Weights of a small transformer language model.
Size: width 448, 14 heads of 32, vocabulary 8192, 45.9M parameters.
Training: a variant of SOAP for these matrices, 756M tokens, 2883 steps.
Each number is 500 + 40 x the weight over the matrix's rms, rounded and kept within 0 to 999. Layers, rows and columns count from 0. Numbers have three digits each.

# gate: layer 6 MLP gate, 1792x448, rms 0.109, rows 698-764, columns 128-191
# up: layer 6 MLP up, 1792x448, rms 0.113, rows 698-764, columns 128-191
# down: layer 6 MLP down (transposed), 1792x448, rms 0.103, rows 698-763, columns 128-191
gate698:530517486597496492471510528502454503543467471518480460496469483523490546569522508416433506453463527498488479532456563516505485525491429445494539544525517520471469473477419534505460557503471488
up698:551533400523494537522547487368482474490510495509500491483497547549471467510481498468428471464580468502503501562463590464520495450544519435538525457488478546498446455515515547521473480508515484
down698:464491524461549518506437469566576539498539505498512456597510487503471488477459502500548467535486517492484528443506433597439447488535485503490468529547584571446529536455547497504515453499568479
gate699:622497494467524547514485476573521483516473485498562519532486513555499435545516495533486571434543546508405512490476501474495553513539439504530480527542491468524560570487519514517575512479459464
up699:489424409536458537462528495523473458472512519543423578531529502412514542426437470562528452438514528534489480539502463488543583405495542477501528469553465464601499509548515547483444480447486540
down699:424541442459421526502431476411517539530466416499448447560472545484489567516584533479520603550493416509501457533492473540415442542470491512544431488454476518448436543516420563553552527592531397
gate700:468603473503461438519523371489466539522530513540477514490510492479515481522478515529531496412524539539471562513474521479499397525536499509451477410470487480504488506512508549478526441492586406
up700:494498480557501497487483440502459428502500500456536540457524464469548463492579467476457508466517471515459478470539520515490540522495545545448489496571483545549582502443529623499447500464529458
down700:575484479529571509506530533510498516494478530509490475473504451482433529449510504596578428465485568526586472526435537519479436427469534401551454503513480477487465509576494477538439466475505495
gate701:543513537464473570539523521541539481498525516493453554498486482519476550548546462432484509466501507420500570495439572502526473442518426500494565521577480471526424497488476522482511496592448548
up701:557550511472470535427563526459496540500473462559518584461463466512448515502475400474531450499481502497483478453584507475549462485521503547461490504477529430465468479458476531444497462438491517
down701:467448484525536435507442525524447444512581558431440454511511490485554481482556528475530471527460453491488488502422528493425470523580484451589514478511493508517456551491522434524499477646512477
gate702:498516527542482475474478557541484529421498565562529502498467468369496499515496475533468458538575537472510504541462487545484553500439446540545554491579484433485539521443444467524413457465437537
up702:531476553554477515552560475491500501462488500512552507488529516510511497484422527551495526480510471485432485518484484482531543512463581393504495408523448513552487465454505538493541470497501506
down702:449546461521518523482530516493508527528501478518512439456516555440445477527538468449510475518482472525493536467506511517513451500489480547401525535497533465489516558554525478486443568527536504
gate703:516472533586493483489489511514494509519490443524540474466483574457478559457512550485488520411508450528377485552516542457513538558474452474440480506550446499507457490588557424509499428484532433
up703:565413503515531411484499522429532534458464535524493459457495462529541476498523576549486500516504512455474480487471453492511450529526497518523485522509486516553544531511512463514527517443506506
down703:512505500475462539553450492488521478430499526528504492541392593474558434519469401507457513521545499434496459484502499459467536489486507552503518478570491541548517465439514564509474472522562560
gate704:564432455515478519555527463546477523496502537497438369523531480543487482519490538519494483567546521480507426518454482507541516531471523544477508514502501545471511459568452512542543456451478537
up704:543490542514474525532499522458515489538550453541508536475512434482474477463511477472519502493521550503497516500521499522477504485534529530551437513491499511506489438487511487523498491486585529
down704:509535557533498493500498493488515491490490453467494459486515553518526534538468494567462521513540498464465468467509509530522547520544443476476545513531438520508544579533522500435535471551561556
gate705:514505472472485542497412413542469461574538533442510532546529529511512400523465516539457525510458517482479371418493528519479468488509449480544500485454536487523478493496529533496501485482458501
up705:527413462552429464534457410499498499490469493459457530520483486489429540451429494504535459511442501524420480464519533518494446494489490524589517473418475589437502512511517478481532544574495507
down705:474507464454538517538530485482553486549460471575498492491493481485536493551595488453504496572549422532496539496513480502517513533546511530433437557539455487626451441473498523526524462480512499
gate706:542467508521443513515564533549519522481496472557405497574469561541469511538513500516527498486409517536500576479453493448491597509567542501490515535486525468493521496539572480468472551501518440
up706:495545515483485477396498417554441466482455472505449503483486497469595521461550494478532480524543563490539546496490525465468574513487522494564468529431435449512469482460466526543557433494423461
down706:483431475442530480572493525529548497531554508510513539477506470549502550484450502388508537563574513476521507514531461517511474488476507511436501448481488509529486502508515573481463500550608425
gate707:465510500526486491486487533479417539502467569474455497570515492600474501479435469500550476401506506526517445499488478530484489533499559520469494444462581464527513467554523478517477585525500516
up707:466549455523513491479502532534473503555474473456530467446512531433487487567516596522446497519488514455435556452467471508536523534562482551483486508517502505562395554440528485486504463505514499
down707:536512485503424531543512449514526528483487455574497548450456543561474545512546466478555465504509444455488471469534450560512500545473517419488487467531571482463524565546526562554573480449544463
gate708:428542537539570495569447491493463459487504499480574533439459427416512541452491446517492439510451479489461434469528515458524527504611452503510514518535503458501396489481501522513561521457499489
up708:500473503522530505443436476510501544489435455565482594529417538479491544530507526431523563538477493477533540515479505469459582503544458488554617451490519474455464473474502440464478526617478494
down708:499424538473467512502505533456540544577460515534500397522526502487504520474543477466504482518556459544498524496478472491514436437435486511475479536544505498507569512538531407513478489488511509
gate709:462518471589492550540536520537464516535482498453510546473552484494487486497470584504519541492558512527591454527495492534519495484548511496474520456471512512512487475565460513466446512495452486
up709:506545546497470505487475447496448495545462546485496510525521494528524538503452494518493456514435462515462511570562534546507474518488553590485483485488473447506493531565470466551474537506502463
down709:465465433538499546495550497522504515414515456502489480523485490497483442536498507467563490486575584496536463481475447430465532470541473443505463515510506530512501509445526520474503466474503504
gate710:498617514458480486474471508456544543493592495514448491497495511557568490466519480490381445463550512551492468496433524574546562524523538502491501551500490550501582470460492511468456454538507543
up710:514451468513475418460557489483410416499516494501461456527508468456506508500533556513557484483471487517461497548450480393430465537533506508443532459522561515539510512480424479506451563488510508
down710:500621434513545599524514553571532492455547502502524504520438498579517517542516547435496410492566445472492445503525592511484502516510524426503499485534471457494465523497529489517529469535559491
gate711:540511489469446456517487469494442523575511544544507514479572511523465501520559512464479435525505515552487428464485420508494524517498463474518500514579526514519530472592573485534467486547462543
up711:514484466472444474501561494455538518509494483511500464517536486490535538459482492562464397510480509472540550546531478502575471406467455504517510502551513495443474572546474498500484567475468482
down711:482454537449505560549493511510455454529517399512461466536560519510475487541531470494500511551512502487481532477563570569455498536423508514460459517541546508486482413540484443504521519492574579
gate712:447515493522487517510475528515439476427525495566424526544549463513556522459530590450534512581527508484525526479474419560472517502454462506416486452522459485517522528513529510453523502466450505
up712:497500468536499552495490611483568495465451493477530545525467400498529560524501491403469463451526448488508470451557513586474533430456544471488502535468559469550456574513437546542464560427551569
down712:511583558434493443524495491511461450449537501534445472497514510495581464455495526550514411591472427496504535540461445464510568527533444525513534508456470511475449475509535434508547408402482481
gate713:493420422550553542485484540454504478503530489523472564488525460471556490488396553489568488506546543473493490535513564435466477477542484496434531422497453466389514495470488516514552496444414541
up713:466521559509503496519517505538566477557473533511514452496445504430591539543453492467551441485535452450463470482526513540549458565478513462449489459530501427545529558521468501494551505559511509
down713:534460437537552428440528462435462490433521462539522499485518503488521476499550557470487458461471515401476530479431482521405534452512477485491533390542519488516486465542516499546526508469495533
gate714:491507570484537437535422520484551443452459550442499554513497545447482592514532447469513516488495537523461506543466500562496490519515543573468533562529396468543498478545444459474429586476466452
up714:514485519520564538531497486529519542549499452478447389471516534431516486557462579441430423531485483522581531453526510476463527506488533556485469477491576548504546384464604478475537484446599547
down714:608461537485553582569510471522574534447465535450531453474549482543506534422508452505570553564509545506477474525577479474451565433624454427480561568468482428470458565489444428540529487547395499
gate715:498596523600479517520510520528477497411441519521482476526469504445587480543509544587456500430543499538560490501476527526515544518462486541438537488547478435481515440465539488434497546514509497
up715:500509504478460557482495484536581557525503463449474515527560489488479483506562460488486528504546513487499512489453596508512629518479455504470436506424461557472514445541606520424505480509484442
down715:456524472499507490517495426480485435471450535557451457465497481551539472460462490498525499494460467484454550522505426487468463514511536478515539497530521514445491516439486477536492498449525545
gate716:433558454503472466446475525482536522402463516509485484543531538565446548506437473520472421514519543521532475514434479458500480526495446529462542531509508540409539477483450490568464503568490481
up716:540482478535494483477437465529497521506553496505541462488557499497448446509479560501525528481490516475472517493601568465472523486465514478416551480507579452547468593546504522563523465559515505
down716:488585524446504556433502469564569578473513512515440554515522476576531504572541530486455485444540480455513432466549471468501459511433550533506508519477509559503456396479449479491462487512511464
gate717:521573544456459488517507510419531472510528530443438486447471494521495484511544550517576499482532412458552487518597520457481445548504468563575496504592492517483479529523521519479462533437525510
up717:540457457464516484506473483476506444519450524537503490503494489545492520586515455520517478531522481533517447437495475522576456424542500458572496468510493564550427481585494514508497533491492506
down717:437517530441525454411512479496494455517518494504542494564522484495496461474487493469537516483526470522475545512518527591523498514479543518473502472529461483423519504504528518479504517507403471
gate718:542469541486553472530507498540523486468528523488534520497496498454418456549500533496516492559521560485545531501482453427559484599487492439469441515470473418477464482599486547505477495439524497
up718:506477459567497539499461535427522532494484509523473476515517498490491474517503498480555478445443483514471513471518543505480518511578524539487522472410502507523519562541468449539430532556500522
down718:496561484499424493445532457530456492477524533542482487510447477504504459461482488482452572507499512530510536494436575480518499464435562435469490504558506529498447447494517605447583469511441516
gate719:484465536471514549456492495458499355573410549491506509485460505540453473574476437550646566473522464482476480466470455501463551536466459529558537494556479506517488504545411480463513452495504463
up719:561474483482525504498507499563496466522583501587533391549452432498517528488419520435501497561399549503469514541573422496488520472408521451528586508453503397471468509449559501542497490489428488
down719:482427479487513500448513460548570552436421501528510532464494606506560488513512516492496466469569456563482518491431460392508476502522414580485495529558512552517522474448528563509489549556555510
gate720:520483553544496471582504546491453485457499461533481519504480477511484454488479489524546543520447520539484440506502483458517460522519579474498469455467459453470487419511496436544482495494522523
up720:470465477474500491503457511533483424480502485529477615480563477543565504565468488468485540487547485483469465497590452513537491546495473522477490458500438456517562515470458531521478569501567476
down720:523458546537526481511421488501512516498485513496507444476372531548450542448482564459410457481475454492508519522484475455454483516522479517518544542457509562505445505521488455485526463503495481
gate721:450489516451470454555485475471510507473517454504539487436511447498500476469495511531487493456548532572494439448551525566432461493546480489521452451445465461499505516514481568501531539534537508
up721:507410523547497494497519565535513525445571552476555475448487503523438501492500488546461499465514508465517586495538517514481504552507510474437541465525512414475459477457514530511527494528541460
down721:442519590432503384511529527461518433498520517518493530483486474469534483496511498563474476560503465499502471502537440488491543450490505557548534497440529552530523524542547489527577535480489517
gate722:542474476461483457414472513449449500499444507498469507434513432493486491510563521492550493548525565548553517489482521426417473398579460508512536468502503527526518503518442543526443523505505466
up722:461451559459538547519528512517498505452547466513617471559437560593564582423456349541516536464488435427524413485505485599534497547472578468423460506488457490467486449547566416473523459498494454
down722:526512569516509487550557533531565427455423537482459467587512496518488484507453528533541483524478480513510493514481528530520469544505498521598518569482534490565479515520486485467451515442516438
gate723:489535591471517451531514474469512503495510584518500487440471512489510479534521503571492507529542543492559510481541501497539588465513566540461516482549481412523555440521512523527483511523557481
up723:529488448546452540387500535490484470475586434491499540511497543546468522487537451580526527552517477461492561478518519468535492499523431448486450524393516576467467497500540507492564507499520520
down723:481521581416572469632491472486481416501522504426573488470492477501532520519603511487484503484532504519445467561476523501493538435507486539556527438591468507610512495513480530470505427486522516
gate724:531599565546472460572470488409456500473539519463425487524460555526471452475421466500515454511539545524512536475552508430527407534582453563546466518478503504441510467495546490560535528501493508
up724:513509493438404493532455486513483582527483489466491462543571521483503525479541473556537567462550485446423455448456560569455487492539546445511450435477526472486461558523494554515558527488506488
down724:507511513433469525454578467403509452538484474494458524451457529509494539495532490468444375500482485545472479568493541473586531531499480526517446490449536559504563403441516451445468453453507500
gate725:535489487530510453477464465492464367570456507513599486487567543524525487470517540496523435521515524447472479480459494412504451473544576513520478525545477469518521507529459547500419505481493533
up725:530487415429431465473538530557523503504558377515510471531590523523522476500521524468507541488563476469458528457534438544524455570452625466433539546405415551514451513549380554533490511525473534
down725:504565567546506511544507504438445482527523579497553491477455525504526497512521495500482480534529542512427455466501499440528542508525483532527422442507500481474545549552541589502476478471481481
gate726:540527457498460572507530566434454507493486523573558508491563491428452567547490522424475498579498494575513527503503486465527533474438492553448520524523499536460588483473586506534582446529446484
up726:503529464482495567520530518569445506611473526456577495441502441501503613457524520534498481509535487545475486468573461481502410477497450540467465465539529434462546502503459477516490452444466488
down726:519427576493581462466540483437457481420510489512476463491520560472490447442548526468532503438488537457543487482419498539567547468549570502508508543458524460484400503511458523448459479498471513
gate727:486511454546511500409554525523532543535394554547384550587520475495498476561499462509568500600494523513544501477486491507519483440528567503561504516433537474537518533520536536493470481584437505
up727:567584435529554496420452480508514570545568486535522527487518509532524535536474542526504469482487579539465486484492497507522439496506524486460514480492523445513512463492544496506412514509527454
down727:491500482459478508585544470453528434480502437501444494539501584523487477525451443496552447555498463493492501488518473475481557468486504479508463548522540494500510502474545518554507478487498473
gate728:457535518473459466588435525478513511480504543491526537494485457466472511422564458499488406557399562544532469527500445537468478481493455558458500488533442446450502526541486474516507519471569517
up728:519491503593515544496524547510509531550518514493455559485431460521424433459504488511573477556533463515448612554526500466519541483395501524456484456586418476533534472534487413476502444541444561
down728:494487467452587459458451431500532437464461513502515507507562513545551567567425519471467446547506465523514467506416487536517451435510576466450514580539482452547499472430461491471525450495549473
gate729:416484529563566521504519496539533503510530411499490521494515482521524524447510457563505499495494590535516566458611530499529475457565504499471523497499493501543478464437485495468430569473447454
up729:513546480478494486546424434532529475450537560522478546458477488511422460503468549485444470461548466531548480461446509548478477429475532466535474527556452507427545489391487500466526543533499429
down729:506518451540471470439464522416492462492471458506478524570417567467498503530503560489485539457478506427482524551539495486398548491550513551479468535461621521565543480517495525513488492441494486
gate730:448496498451439448528510532586476555517508535439583515487540487525454524566501529525484538476595451440494536478540454525525432574513460514553470448596529525470515528434440501486525490492495513
up730:509507479512420436509512501425494553534498584490479490523546504534519522534459503486485541490481469510471509486492402509530536497491501508484535436584452505467557465499509486578483422461546551
down730:433409513493567561519497544531510509507487484538494549532495447537499478571540515509565509440555545431566522454491482572534543477501483524458491476484532490507512479504471531483471517572494504
gate731:474566493480446479430475534518528547485486532481527526492516568498519547502483443486488498541483515478485536502520540436527455570465476468509419546441559479442518469454416469452515423587486513
up731:463485431533506451522540520468463453499468483496497519536573454409521536508477538563507445514500489513505497561513505527530540460411482508468477530519515448487454566527549511480521460505544553
down731:545550565495508486498417544534520489501499493538519584535448496446447442527424413523574495432455521538454457534504472547478566550540516496538488497498519484443500544440535501532448495411476529
gate732:484514456485491486474512523467433509549537486538481539492461447520485471526487439497483485468509543541555456478602467473539513446574486455535520455527443462519451452479504465500507435481541572
up732:515445516520567507559516566478487444544494538576502505485510586495534518466482565416454475558519510509483541527511401509562492532513507507476538532513515523493537493509489488430552584517465522
down732:500494504497440505427473426468465495537492481410441538483511481456467467585512513450496481446451551533466514490506537500489504478491560511517441507520485509486474507549411517549463436426549532
gate733:399480562445538530483547508512387492485457488430442452406473524519547564525458501483488430476497535516443426411524474550500528519462452515543474529548530506553467554457509528436506478512488544
up733:479542448546480465510462484543459495502597499499403531449479491539523518516505530530552495475509492608504485473568485506478537488439508487483540518450515525488488535478507485497475469529507543
down733:522519460505544482513497496455518539533513462450561502554519457445507490474494491489502495517511541438556577571489478452488521583523514455464502492496502490514540467482509455509468516467595494
gate734:471547432483562565496510503520519522541536545543511528498474492491431498483519452440535520483528546508490466533547579441550472527519436459552533477445551526530504474497495490550539501517482477
up734:592531523485548499555472460556478463502469491455511504554461488523531451487446476449518577458527426496443480492441453452528443496632484449453465543503530509545507482463523501508549470496455512
down734:460512450554488443451482537540494553509508423490465566495528525540487489405503514539480480501505499473496469424449517503552550470461516506461428451487424480505530506515512466407466534435528500
gate735:476481489510502571511563464507558546550441450466488531528511541508494563478489465507527504481455491585496560469474560459480543522521506465474457508543493418514413515595522499514480490543690455
up735:432553469470527461532500509404530541513448501483508494431488503483466581486484520499527565539458443511430585548456547509507508496487497463482497506431486517473458410427517493540536494492504476
down735:511453502474530481577434410510442480426475545495460497536491554446525479486472465517531546503491480500561536471571453523516507553595521498531451521446526668468489477525500449540488520428458534
gate736:465476528510533518456512516557497492528474509558516526496500425534488390489481445546584498483488492511455527533513536482475513536461486490506550452532500592513461454507520514473473497488486495
up736:475519576490514556502437497543468519503556461451496559545516475466496563543518526542456529420523485555513496483490505519511480496563501520462469510541511426498536469483500489429510497550466497
down736:493550468509492522564485467457516472520450493575521430483537506495478516533528516473505510519500550432541462595499462441491482515499438418559507489475457512481399520495500460453492544476464456
gate737:464559505503552482594442527480574498436438560469471540589493465555534433453492488492519440499476551524515511497454515478477502497544488482399558495501515535462479462479471555553562530505494508
up737:390476439493505556433493578532452503464443475402563486427513549448574433529474525570493488475484543587416503512517518486550443537532470442525496563547513472506498481498538559545561490502567515
down737:522513556480510512586456441452493527568570477476470552546507578536413544566507483484561489502497435497539459543581500485462530487523453509495480564475497412530526500596464501530543480489507498
gate738:451518455514476488528455554513421454528471479562459473573465458478466468507547499575582549445570548517462410516388562530504422419523454536488509446464529532477508488485502490525449502531478580
up738:474410468486604586464475574503510543548528516545576568515486515481479474497545464488447551492509426468561458558561477492448517538518485551544464541421563459550451525485609518536545481531499494
down738:502509499504538541478423446530452483519529510563509479421533527483506493502489618485563551492477544408445527426475488511481535440487519438522497473533421443489472545488410498452548475448571494
gate739:517475509509533499507478437490518498519478485466572514510490513577480484521470552477515515421476507462544496469450419444530561533571419555541479534467448506441484504495446458614500480477473559
up739:507463503535553537486533523523519512501523445514568602461453474471549452513510451510531533462507498539531500493555469476538508500489429528525448526475501444375457477506414468482522521464521581
down739:440502399505500446454485467439461532557453531484398463515548519526475490542508549478512485535548529532472475490526543538496500503496537509497575502458492517550492524514539548496523505525477418
gate740:474517479592515569459499539503534473555487510470511469551451483565479450500482504400452493524529423507489473453510512463546537505491457532458425489469481504482457526549530469560592537536438552
up740:477487579488525584475472547568501509584514482505489482465498430493489472497516543489440540568533525556514496481496510524557512497467509507567488549496477434482484467550501437555543515561470457
down740:502514490477495437533506504421465492447458473461500498513499504483519452450448468611538490488478499486612538561512441533422461505529475544473543469477448600456473538517400483525408491518506508
gate741:471476558507487537512504546589477470373480572447476481433473496482546496472561489485505507510494433581568455497497582466488447463465495545473496532422505512561508489479484528533553520439506509
up741:489479501513516536531502507517474490501473460527458490497494522421495483542433477512572486513506553474497512544486518534467486495493462481520498507493509487567508506449543494496548543506584543
down741:471582516506492467473541451429550510554534481487609549566483478596505498471519521484434492510484498445471444519532498513527579481514490445469478462481509459441519465545530517538481439557455487
gate742:516481436459472526473515570495499525530431491475510496449527465455520431463487521489507522500560536511497507551568425546466490506508430496488468565455503515491488464490568481480508449458488514
up742:592525593490519459537472567522557536515500467430524495435477522504486505529447444518485453478586536472512459536458483645530558579505533496523432426444492518450452559572425534542463554604529519
down742:473469495530516589496529406506423481488452451474478443494460452548474558530496536505551477437562468558496536532502490407475491482518464587533496573580506455561524414501501455563508504452493523
gate743:424545533482500510516490438518448457445499484443481403521524483481491499498548510598517483450522518442586477476447524547539517464502487565473526487465535524480510519448462484516456453523489529
up743:553459485526459469484509604430529496582479477521521559476411509549480558466494476421529531538436522516510479525538445459447515540448506488511523506444568447547474501500550494443527475557510445
down743:421531523446518505538420466572452486463482522446476453482501502494524509485528505505447487433583501449556486498484544596473485469552521517456530486512507519457563531536404502520473521498507504
gate744:503492503586461440461502448484548566530544567513512497480515439554513469529484493483476402576475492516455517507460534511431542517532563523463471506513487474516459484438522579530466503515555554
up744:485469557506521493427511461490484453458504444500454468524533437514490524526498548539531545599474446465515523474493472515453487518453457501512515485493535562530520485503436502446503481507384426
down744:426449488511444465505489538475492506526449558580570598437486535478573501529496487480496469459568456523512462455427547520538496533490501521504452487387458448397512485520517442429523579526528486
gate745:498607515461456484494488489511527488503561502436516541497473534487565517474481509490570450531490542510548501456489498511552578532580457540516563504462499499490477471505443533506519552506502426
up745:531447498526505486509456504471495517510532465502496503560521407446393583499545511480493526466471471434479540517519474495462543412449511515490474468488444472488538510489562548491578527466479484
down745:494542482489453527512470549504451439474510504561532507464479547502523457550500537525430420467517493505516440479434550535493484530556500475554504576469520543521454445478455496506432522547472512
gate746:496508521600508467520534490552483511498459498601553561433478464507447555452452450519510547485460505583522545523534504520517471485523486477458528537510499500527479461471530532406523544447516507
up746:470511538517470505498482438612542487474515476489429559512492475463466451473477508510480456470543506531540465463491518541454486475491525563447511493535462470529478483475561495555505486467531583
down746:525477589492526500555504496466463521461542539493554498465475548516486516519475505524547482542491500575504505544502456487586493532560457478522456520544516477534580485475552511455500477522515495
gate747:500483518441580524519473487578445500629471471451508470511447542554448522535525507451511408412556570490502455449477454520421504536432509484497474583487564493497542526568477464516505507506534497
up747:503491475506489531454529427526558502515490516492422530506575600529495512488499425536487517496472501471530529485551480434499582434584560513480519523514506516480499491546511544454482509587489501
down747:482527561447481508540508530479469528494464531525521552459454503519430520548550503448549569434543481450494480498469565504541469521420487499424382519475531492543537533538532467504456498503523510
gate748:511532589479475543481541498470504574485542544543493508486456492406507439454469538500586498462506466471458473487542526503504515545512524487452479530491469526496498557490489518549407538559578474
up748:495474454530444515522525606536516484569527460511569463591541487406486445470528517542532521492486567491477600494494432539562532502479429539617451504495508486501583568481556525505441466498543475
down748:559377508474531499501506474491412491484538478548456466447539480528488573450523516514499477488568509495547499548502470489461461482507509447516532488531455498491466573518512480521537463545429518
gate749:545468523524518448508519438511445472498500455436503525496501553452520453550553523516480457406546484477566501572400537556442521572500514527415564547503505494532431462540516502475519509489570524
up749:549517509509489452451452510489487403484467524437464480571487538494455526546562496540508486484512459539543518526436574487482499514441514476511556473556521440495470544545498521523535553463652571
down749:494492499504487494474506502531548531471523535494559506556529537531451522504446471427547502500552498452482567433518447496550499497501484453512431458469474502524468436387413467469461505572406466
gate750:454523575542513527481421439496466538505505521490483524485516535528512518479573486573503499558511544488542496524487568465409541551533500475536537529489483533494552577455499477474558542521558532
up750:424558442469494525560494518464504550485491489512525533479491463515574497468500477541486548596513525528458407544448530476495478523582498484568522554500471493513559476504434415503542552451498547
down750:526481529522532511518535561556478476501506503530556490524454553468480488476499528476507486493508484495521569449528466465464552535528459535493511467523530453483503533497556545551459470494487547
gate751:548500544476499520482559468448540527468548491466446480491517476448530469552558508459446485533527518412459522503507538470516537462542462461518521525391526584500503509520504541542483468525466476
up751:505475454549504537522456503455477489468431444497558516450445516513513626487484452505540477495457534543475444448489493510399493514494478593461497507547432433522451492442544469499446493450599512
down751:474504514568517434480485465432467484545497455487493450509447526478489517545541506472455482523547552482516481492428415486517540490555513452411544514463528604498502441489464562569541442533450548
gate752:507498528463507544621550576496473505525443576518460489545572520529491458440490586518473483498506543493528449443434489516470525456405434513488480586590544543474513492466497469566530484403504530
up752:523507479506481537503481421501471457474545455413494433591514457545518586620490477496444520523464524572530499507521522544465508511522496493434529457507475439546488474553499512498521503507417512
down752:454458555547470475501490548412465422475506512520565512520573439496486523489534463549467464456507523482479506528531451457532550502394508451554506519436500544438574589478539467461475503485476544
gate753:480470504509548471521512503513529517503460536560533502496479430520488480468487556444497464550499393523503493540478554474518522467463449533421481527544541519564522520504439519521450463503509500
up753:410515455538508553480540424489474497467435516503511465519423521484497455475512476512508504465511556495476459482482428506499489558577464589520594461483493528430469529527486557503489529532529461
down753:517512570393471437517446569555524534529598491531482538492534489552468483523566522494449512505534439482359488399498513530536484538507491497478462478516456523394553509402570516550498471460447600
gate754:542541458536484491537536544489532536449523508508511428538535584511569498508463585534494542515549493554456532473424477495557537601539548472533473521548542556569529477533549453452458455450516524
up754:412418513475504510548432440506532471515485490499476592486426420386508509493496498375475473505533457457479507459543511542507493469495441506481472455466492553501491504510401527484543596568531570
down754:510556475547564536519524539554501526455523519489483462550566502505524537502517532551566550492476510593533455528459489469505464601479475542543440569517534533557514550478497410446455477438438517
gate755:495489525477502620556540489501521566529484594533530507522542439607462488519437537559479499550524487505462512453497532463568429483547480491469543479576503486497436487520494507497551507553491525
up755:463584488521489580497550508473520461492462485552481545501466481560538475485513457491491494487524463573469554534507509554493533454510452519437526458535506509489567532509558426505448479579519498
down755:500514521520516500470496563478428491456506501459514403479508466512481500452480496501519451541522483517537432537454491458430433422553550575541481547449510459483473542521479486485467537456498479
gate756:475498575548505435511443507529522495510465531452465506536502451570557451458511497477555594533484483523520427556469571544493457536472563506464541472419547557570476576488510456512452514577540451
up756:492500539431546502540512567532518520476517454508466566575508509445409551450516469506400483503534453542553449529538486567489448462456480581502529566471486551531458420471495459475518549552483582
down756:457532463470483497430494444481512421575451496573535432519459513582541550462464487516488504475506498430428510469540482516491477511463527402482537470489417478528622478572485477511466536574513461
gate757:496572565480436497565493510488524486527501496463467505498555475503570552467495567529553433578532501588541517535469517561487515518522472447487516492486505463518445494578488552524519500562521480
up757:459484469544512547464532534578481501514515500459594478486444449483484502514439509464534496513491540424512536489487506516537491566478570493495464554456520520527450485512490461517513484481503492
down757:528587532485488461505518487449478486532489547498474527503515476482583469525554499507457456468453437500500480536519542471514520490517486504444492497476454471509491513549538531492472454552535478
gate758:539502521536551564458548516483489515571497504517501487546421502507500491466397456511507487459510538509458443513490457496453445523508598433491486515473495521526490506538492598499497428509531430
up758:478495509472553508509549497541480493420499479542429522494548515477486452466546484482516457527532515520517530445512531547562543467480487517546457455521488424531482430369471435481487524511492502
down758:473455477532478531489466483556470517552494581482465520516512581588515511493475483531510476515469462523431488508507492433523473415467439515462464494452483472506530469568523497498458479496455524
gate759:529485494516530435531488522452498452538482474420480422459462516454446540471437514443543491478485519553421485494527552466494533512475568537544498536521469562526528494470491488436502522609519435
up759:464566446462438538455449516505545488483468446467478473515575500534499547525473572516497487513425526484466571523457468527513465443454522544503531463531543452455534521515554607461511501481510529
down759:454541487400557434519553444504392511499479502490566500460491502516509509486454456529479520461440471522522485511522608476440507523509579480465512505502443454483501540490521458507442480483493551
gate760:576621503492449497522456509491564415438506550493608406471444485535476447524595443527536511537608470495519481458518469530599477503536448465546488519547484519478534433494513552507505484517517533
up760:555488488422515524511519562529491485522536509533513534409558592438554508509539448502518514472525481503404469578566505455478444533479496498419491532507481490510504538504546537518536464479519461
down760:474441512524630564544573460467516539454454529455508510536479513518512522480379440452504488554544486538536503472461480469484436451512488498481442482443517526478538481546478481429434489502468505
gate761:516492439477497509486508450510551464486586508464551469462595511511558488482467488506471502536421500546498466517540501432525500460518553471519471497510426573480535490484442552578506435531505498
up761:540558472552466534483488435484549531521502542501451520518490496536546509523483402527502466458507467509492523430484433500495480594530458428571499529606494447485539488519462498529464512481485601
down761:489391509472558450548535529483524536533498509496412412533564548502487470479469553503543495531442440516528482454480469466498472478470501605452501468499498547504466545548459459464501442535498526
gate762:468466548580439459585491491493584522504534482503478504512475538517516450493441526565510567485419484469535533509489449565521477481465478553478562470510456500384553566468516577446557500547479487
up762:536488605488439505466407504500476492493508484514535636404489476453537491439490537546513485513504495551567475501515492519507539518528447519438495439528538506521462415517442478571498511489511466
down762:527552457452514514476444565525539451392551490540522487502529489582458483452508491512455484519572523526496481486446506588513529494579610549516469489522510517473539452415492496491461458469547600
gate763:554450502571498477477494523537485496561513484509544518466444551511427466548484420498491466538508499479425506503493561427421468443482587465471472527501494490414472478525451534542460425487520473
up763:521488473481525454555508497495497500415484497405448524478529415496522514478508374530551485482541458507579480507475490516517437561476495462508486440553481521481510448493400547535489512511475497
down763:496401496533434546501556525489506474536478523487606475465460549468488451515485507453516533483537445483471450523478530504533494524470562505492501541493507511459540515510452500448516522483542457
gate764:474452487440488551544472535561514476486516505448528538507469451539486485474534466551462501542546524514497470479594541553521560526566501529442528524492478476500507493536508467513466470471511522
up764:511499537503508522420512466474461506521424474485507465535559540410502514485470545478517546518552451534478509473457465481477454534465592449476495503532545471569459456486508497458567509481523546